python train.py --d_mlp=832 --norm="rmsnorm" --beta1=0.95 --batch_tokens=65536 --train_tokens=292100000 --dataset="wikipedia_en"
Each number is 128 + 32 x the weight over its row's rms, rounded and kept within 0 to 255. Layers, rows and columns count from 0. Numbers have three digits each. The size before them is the row's rms in percent of the matrix's.

# layer 2 MLP up, 832x320, rms 0.0396, rows 526-552, columns 80-159
100:153112093130172131179103128059151174175130187128115107104084103118113140122106139136119096156127094108068164090052125116099105156139118156112158122087106134126177114097175152125133140131103145183106170167168090134093148167130207147166116070
098:113150102066121151145148157127126097179198071084177125169103173162161190154151133089048120132102089124090205151210130144116130133147173152160150147173201127087106103086062126165132120176095099118183053103122152120069100120155119171111116132
100:169161177175074101109116146130104094145132151138082167113135103143117151115154090100128110112130184104115134156178020163082141167156122070153130141118125090129166142087152116150107192121132171224216121127177185137102116170153126131125112102
100:142098103086164112075146110131214136073087122143139154086099137106143170145108106146119169112134162064129168191152170168086111193131102143100125207097094154126133146112129142139115135102143131125053184182144120126095174126157155081127080153
101:173133137180104097174123053194216136065192105129095146122107119127190137129107180120149086108082125051140103137135091140092123087163148145139065136088161169146182051130112139136140149131131138117144142121126161122150128079125148146096110054
105:156082159139145092072097130161128115120076122093156109130170122147124112124108189137166168106125183144129127138102174160142154098090121149094147153114241136125103176140073068142081078160118138136145169087146179182153170167154063083130112137
090:141131142184098170113093129146138108112132170071107191121138121122138113042123088149158088140122132078103160173124064153188127152110081144076122081100137121110078087154175093157179096145205184074121134149124127104173068132139163159115136199
099:078142080174143096161107091151100155087106135127122105083229107128121096148166106152142197098123082093086112088140094135122166100090090091171192176135193110177150071106117145104178166185092093125119076048171154092078107156128153086132188106
103:190180157140118138135156109125103176122148179131118200112121135141110118148067191089114120153089098090151117060117108115141127199105152128114148176136149179076150113161110127110136134058134070153075108064181144098102121120079119119150099176
096:179102132158168180182104154152136073075122146176093107129195098119130150126161183131130149133139187182103089131165130137115178144108137168126168132172065156164084175114114152123123154121101143163081209101142109168134100166074092177103171103
107:165065105148127152220160099148128118102116176159098123140091150137144118081099119055120113097129168161146123186155135119125118180181095176094130170184132070154051126144075162072086153119075087150156109051132118178165074123100143103115153152
101:149157125134084146132113085157153120108146126154107075079145122065156066077145144116096141172112090163083100098160129106145090121131088145073117110118141128136127120179135117142178179124146041120061129146065175179083160078186159125119140144
104:159140084156119100196105105129108182092104118079170130131136080116128164172161119092118130155108159163152109152119067076165089088191128180116114078076149148154125195126119083160169096057056095080120112076118115173128096171117115098104103178
097:126086121149134095152131105156076079085205104174098100127160155091114174091143135190123179081121146118102157126148098121143119155110176122098115086111163165141108121086076163098137136160133107083084170125110166151098084119055104127119118162
099:130132138114081121149128143112061184151113118090149041116139111103132131176162148192138112119151140105151159114083124078171114156137113151071152116097107121109143090132104114168144146129059095121177123134118129131116113078158166143144159150
096:083107151121160164188083150104162121112157131089106179114108111081154081069126147152190077156137120175167127119082141121108158094129079190147127131148130074137133149118082135117117111142064103177106096142154114072121137120141167091100086069
103:141106130159084137199142110143079064125111183135097145096090133126134097193135190142089176124127163113115090178183119143123179138163116125109125144108077116142136140133139105104101099142120134089121167086096078136172111148089106117108084056
096:115116135176156144151047086139152066122093174115095118112124061156114124076113107097126127145096130154178134098087159142123177078145148210131119177161140069124102125095108129092089102098148143133116114137125120129160164121041134124178132085
098:110129136099095158199088119107179202145090092110164170155105122117112167115123122074095085113116160142192116126092128099096171093143139134100147144176120136133165135109119090056076146186130118144078071152111093133174117113129063143063150162
104:142148098138134148100142058065161141188121156121132174137078131135103139170125129138172083166082162144168152152136090127072136165162194093084175092165091149144091132065123151170127130168087095080089129108140138170157090106170142114142089113
098:148104133146158171143134110115095189125134107134136126093150146113140154113126094058162110168129087086149168255081151119160123151141196147086125105170145117140115167164131195174133156093196109140150150162112176100123137157091117117106131129
105:119158088118116170146123156109159114077052173158114101147160165095112120131122164138135099064092093127089163117149098073105129154117070129117110130128126069151171131125105150129135164135159116125107123174093107122160148065147106132184113148
102:110125165171132122116076138142166146151157145093061117126069160120144131126130085161103126165061130114138129115126123104093111132151102141095074159109140138137113121105050153088193166078096157172144086098157098198110155089105131180143134100
099:136110144157116134139090145174055111112141125131158044119083110152209157159183155128117139104128173086149127132134152162174103125107139046102078113128132165130120088109138118079128116091067108125143101127093149163112187136071094117127149125
100:075141139131132098157099087125192113103119140101139105209178109169133147125126134210150167089139153078128145137118146109137109131123148049114111110059160095103117056087122113125095130074129147119132075116203104177158126108159112146113124152
102:117154156112141123137077187135154093057123137143202126171088109143205145136074103153096052127101144142169171135156103091107170168141149145141096132146099089152123133132122130123083113155072126109133116126144177129125079142145136103114136148
106:133133140172119130121096110178169189103145112104160099118109078104116142152177159164130085130162041131097190117120100124191174126190169163090150141093106155061178086140120080132140111068113126126087144186082132141110183130092136139141141082
# layer 2 MLP down (transposed), 832x320, rms 0.0396, rows 526-552, columns 80-159
103:103153136090104155086131105205107119118106084135119148135136150111199116159166144156119189142154133092117116096140082101152136117162144069150150149163143095136109172122118139117113136124133133092150085129127124151114156114131032150082137141
098:135122137143126143089094065146138129102118145180086130166167095092086088136134141176198161140153163067207030088094121107133090110109122127119121096123051109183138136166139115076140151111182143124136183162121124141196123110108120123134154110
100:155056122101121062133118147108128165141166159180145084182110145113146112137084156121143172114117109148073104135122159094116135155140130163113091117093150146123079080127113181093135088099065155097070076108071122119154102158130162127100134137
101:105152191126078099160120145111064164153107164093128104163117106126101126077142133070146149103099122169118154073076142082173114094128137121129120082155107143119095168112130116110182086140101131139227066080113111134149110165108100179142164100
099:105146088060155189108148150049050100208064134143158124149108160097108104128136101119113165184146134182140161113100163101159147185078162129131166108185102118092097175130150135125110096092096123163143084184161089104103166172136099076151104200
099:154161099122133151222199110139140095173152118170097131098090148138130119142147109146112117116135126114131105073110072081151111152144130140171139167172034123090108113115207155093137156095131150141123094166101065111069092092120150159119125127
098:163080150137109055098094088125151148177120108139127082141141185172109120188128100083130107125143130135169125125143112151103088099124120117162092165051140130120109167103049189117173137075078100121076134137126169139103154142137133111120136077
099:165152121121136125115110144151161129163142107169060157105084138087139181101105102144056152131097139147140124141099146128109102107137150141076101065093108151104081139103112074116150051106139173167138195183100151108126137151131141134130063160
107:081098126107130109182093205073121131120139117156163073077114120196179161151132098145097102158076151136159147176158125108133148139130143106109137132182131156144081145117155109140130119156163085077155121168111085124107134136178103105127112131
096:127110140177066098122104081127112161096116125117108137154046157092148148120108094121130141081138097152247169110138150144133084108133088094167121101045106090102166046158136138104100110164153128075175086137162148089094113125184167135137096131
104:135165184092133119071114165089153161082184126119153141131130112100110146164163135134134137139120097137145148059100115122145116090040177067113112088095153161083172107181219111155157110132175176115126124153107123145056141137166081110126117121
101:110088093141128106169126151120149172096099119149162165166113147177144158172135151098187154118106152079140176138121160141164180137121098132202133070151088115099177123116094119078088119087075176127184134102154059151120141169101107156178053128
107:132099151122109154131133122094184133169089088170086110123166157114160149139119173136097119143115131106115144137157152176156140156159130118115171144142111129140168145108130109083079095135149165177104136166108093075136172102081135115134128101
097:157125128085154089164130107100122228191110171086159124151082061169119078142090133064113115175142112123108122147110124119105174118147095108136104135119108090150096097136163104155119178119106131164189090099121147086080178110155146119091165119
104:086103106142127136121133139111142146126184153138155161140125107150121114119142179114118084168068127096130201203092117130120135137194135181111093135097157074154125178086165112140157107153127075173106076163135162196131095118147120106068111172
093:124134104091088109140159136136108103138132084152146084091116151158081217133149112102049109154129175115120154124154106087130088166108148105099111091094149227121146167145122107117114184149112123123165187106083138197140144168136108131168152174
097:156136154100167143100062157108144183147167087110178115141199127087100162068106083105152138147099098103124153103041099118162083126123102116186130155149176175126116126084165136138187120138113099136107081129193130142060134105116143149115142227
099:126127129040140113124186159134147193083182074140158096135125193133091100136137155177143136099152082117071099113121091070144117170130137072126117086132117158143146138180140095172102140122101138135111160159155120125122098142178096084098142190
101:147106160098133092055136167129072083159154137138128136130147148108120107112107111164130171157137192137081102136136116125176120154118182094108175154120124157153059148124090152092168125097096158092139119119142164163114149134080124103133071120
102:063100201122088069157090160158107179137161131131161076138127142116080122129140151124066124131126033119151174114110138143129136099133124094160150169098184219121160090145114135146105128141160155115102121181106134098103149120142161131154142135
098:163177104145100024074112158142188159173123080168116177166112163145114173133109061135103181094088118158122121179147063150228136083181144127123094105140118150122149152171151098062134085107151125120148155173132099193131112135139117211114146059
103:187161133209153099087075087190120099173156116094112123108125065061095154091090087129120087158133154081127182112154144056138093105120105127134093098190145064117170119148058162155109153114121118130078141061177103176113086133128170121088112148
101:150153096123092158137138066117187141083114092138148141143183117146101091132112173071127127117157182089149129153151123198110095197158146098150172079098084109149158151186175155132088118150139084104116158161113159073151102091213170052074139127
099:123071122085171132143159056100145179149123106163088157146118122066055128099097110131116125107127109151119132132125124155116138115127131168117136143105136087090145145143157119147136112209208156098086140150190152123132081165166174151161130155
101:160118090119073139138190154134075166141109179158128119071101161115134097110145180095145100162136117175106089131108116131187154191143141145152140113192053142160116156188101180094215129171021128141141184146104173090108100180114120079193124123
099:101035186200122160109104164133097152144161111116149105110125157131097087128074134102149164147132087095091082087153168135088092082126114134132158124113132121172101144165120153119125165054111136128193147152159118110136207121091158109132155157
102:100108114104128151144136152081140063151126096171164160145152177157132130176125128077158163168098246114170086135102152126143104110122048070139108095110180119153127172123107145131113143154066163103165142146139092099139140100129162104118169154
# layer 2 MLP gate, 832x320, rms 0.0396, rows 527-553, columns 80-159
093:137097088137170079123115161146139153113024120128120183152152125120112147117110141118133101196136177139139076068141120144119099145080072124096141105120151133132098105138172131163102083093154103151115138152106151118208146105106126138169141120
101:148181204124113114149145102171113171187095125134062167105120192098153145166133145148159131107118141085155204140101111157148138084106123065133139065098167082098078105151093108157157154137134157145154117104176136145129119152095096160122102109
096:160093187086090139073112141150200059140137128170134101119125136202112187152141110121150163158133132135104184092136144193110134193162119131208114117152101097115098176155177132180150154082104166137107087195123097165180101149139149128122179085
090:171182162139131058115099159129099065101147153141136209130178092160090122144122087133079153075161154142109112168153119105188107167116123066091127147116098088125080119118107201154110093159152184140074172129090140108109065086140165177109186172
092:161126128158128110112065143174185132137133139174100117135110145147130140060096127090131098165121122041152100161120153084187187150122116120127112148121121129127118119114170191096210083157149109089119122146133136116138149149133173121158107135
096:099117114155149207130165164144099138085142218130131200120120118089140133059181157117154161095120091104112150172092120079175130139120140131117094069150138108131110101152207151171105106148148143115171078179156097122148066118106142159154116189
103:163107111122034118105113119136092121156117083146097109119083093085127139091138092050097140118047154153112171147063196095108116136147166150139121032054099131109126158151099094152176143162081127142186197112123200176084130096127095154147111164
108:068144113133152145177053153082158117145132104139189107135103096101112108108106112182137148118158133113091091100110185086153144108103147157145132147135154105127138109120100080136132108130116146153127081126165141134123140195138162165163115121
101:094079147159130076145120101136109148107087168133122142173042157128128144133131110108126131106099100135193180105158143146129091113108130093141110091072148114097082076185115108110133111164161100134181066141116140096102131117170080101124076158
103:128152119204124153068020181142136102188133140139127158160144133204132132149155139134149128120096059131163159114106109165196159143185128042075108109159184130119121146165090122157199078120160172107169057119124087166096141125160140137141146074
104:091105188105172151165111147136097140121144173182144142069178141148120160162144094104127115090123135074121142176125139133215160141087130163109059056084146115112103105116054120130112089146066165115181127084183127166126085133063130115182048116
106:175099156117119109109148144167167135169109124143115136134132133083120121133178140183094115132108088129053179094145112108169114181150106095166177149179115104180097094135128139145090126167142143152132137127137131104148138051167156083131163053
102:106130104124077139078098111123135053103179091178125157079147159111093167120183144179118133084128150090153119141120123111173138089105216118106115137126141154101134110100064124101119094146112134089110172081135079096155084159061143172193111066
101:090128151161139088157144082106097120090166117120120097113090157094123106158169176148121161087133090122150134070093091154165127138119169105087160106099140111159153149157125156148178177133083087075104138104123124115079129101208156163073094095
098:129132165187113080124169125124154129115146131106147165144082114079136181078107076094134119138178185104178123089090141144114144104086126181145142106162129120154118177143097144088094093132099154106100103111168110110124133113150120103140152124
098:166064110112091105119093163076104109126096172103062137093099144110114168104144105143135154093133179172083069139092147174103098176129151128081107155133068136070109127163157152177160112171123196092108102116159121084112082108126108126145136072
094:132135134118130101167135253114157177121151088147089086154140164149083131125134161122066091105101096085092087173113103129139086159144160087137079088133134166135105083146196115188125102168085158073148153159140116090111149125211099115103112118
100:124124100133120090087135148128100079159104116143127138097182124126116127155147111170121190161120138107081118157163132147166111114109137087086203088133143113087150195153113163145179134098089165134074125088138140156113134143138119112128080135
103:140158060102158176097178139093103029114141124107118151150115107155191123181142101115180115133136199132115070119114152156157142122128120151117105083136060088141073122109160110115161124105153114178157170071132104154096121117107139115152100104
095:168089165068134123152154113102084128210132202141130194067112132112132082100156072067116158152114121164116167145168140156151090091110103183161112060054171124125170126108149065098105103139166135111178101128095126129147177142075079142106114167
109:149120126146138120110047098158075119135158107139134121123119106048127162056084111164134080139121136128128155164078124122089167121123151161179083091100144072135111066139120120135103162171111138148082179120150087133128131180120134143051118165
098:127112148102130144183150115078120064135134117133091086107117165107161110133177138170104125133124115104155131103159166145086074196127155129099134119140142096116088063152117161155165220080151158119128129206169123130158073106138098096152112085
098:176059157121103132118129062104117157136161081082116193129128090093093157168211089157157100179107115134097160110056152177103149105133166122109103103125170139132168151094110128150128118179132177126140128134159143177136110169170134127152126168
095:096086144154098052161185150145124145141105113106099112101067198116149113161164097112089127136121096157098127155120141109157141221128128107183197087130076088169133131129098127061149179202133127146119139143102209137129128182099049121105157159
101:130160114122116123142106061127125155150118068174049126154131113084168126044198166108069167093126127146107091091151127069196156143132143119173188174100120172054165079118121169124130139105149082125121136164094096134080137085156129141183083065
104:123102140091176123129109098081126162154114170112159140099168091115137068186100133159119144162103057196127150137079129088128120112166108145074110067115104100137104145139086135084179115123120180160148104127103139173140096098128121179151124164
098:114120119122109188161141130116071153184172156153130179071103166117078106139137117085145112108165104163139144142093130055107172054158149129163119157145118109091134122181110105164131127191158100138144122115181169132091120122164171178104112166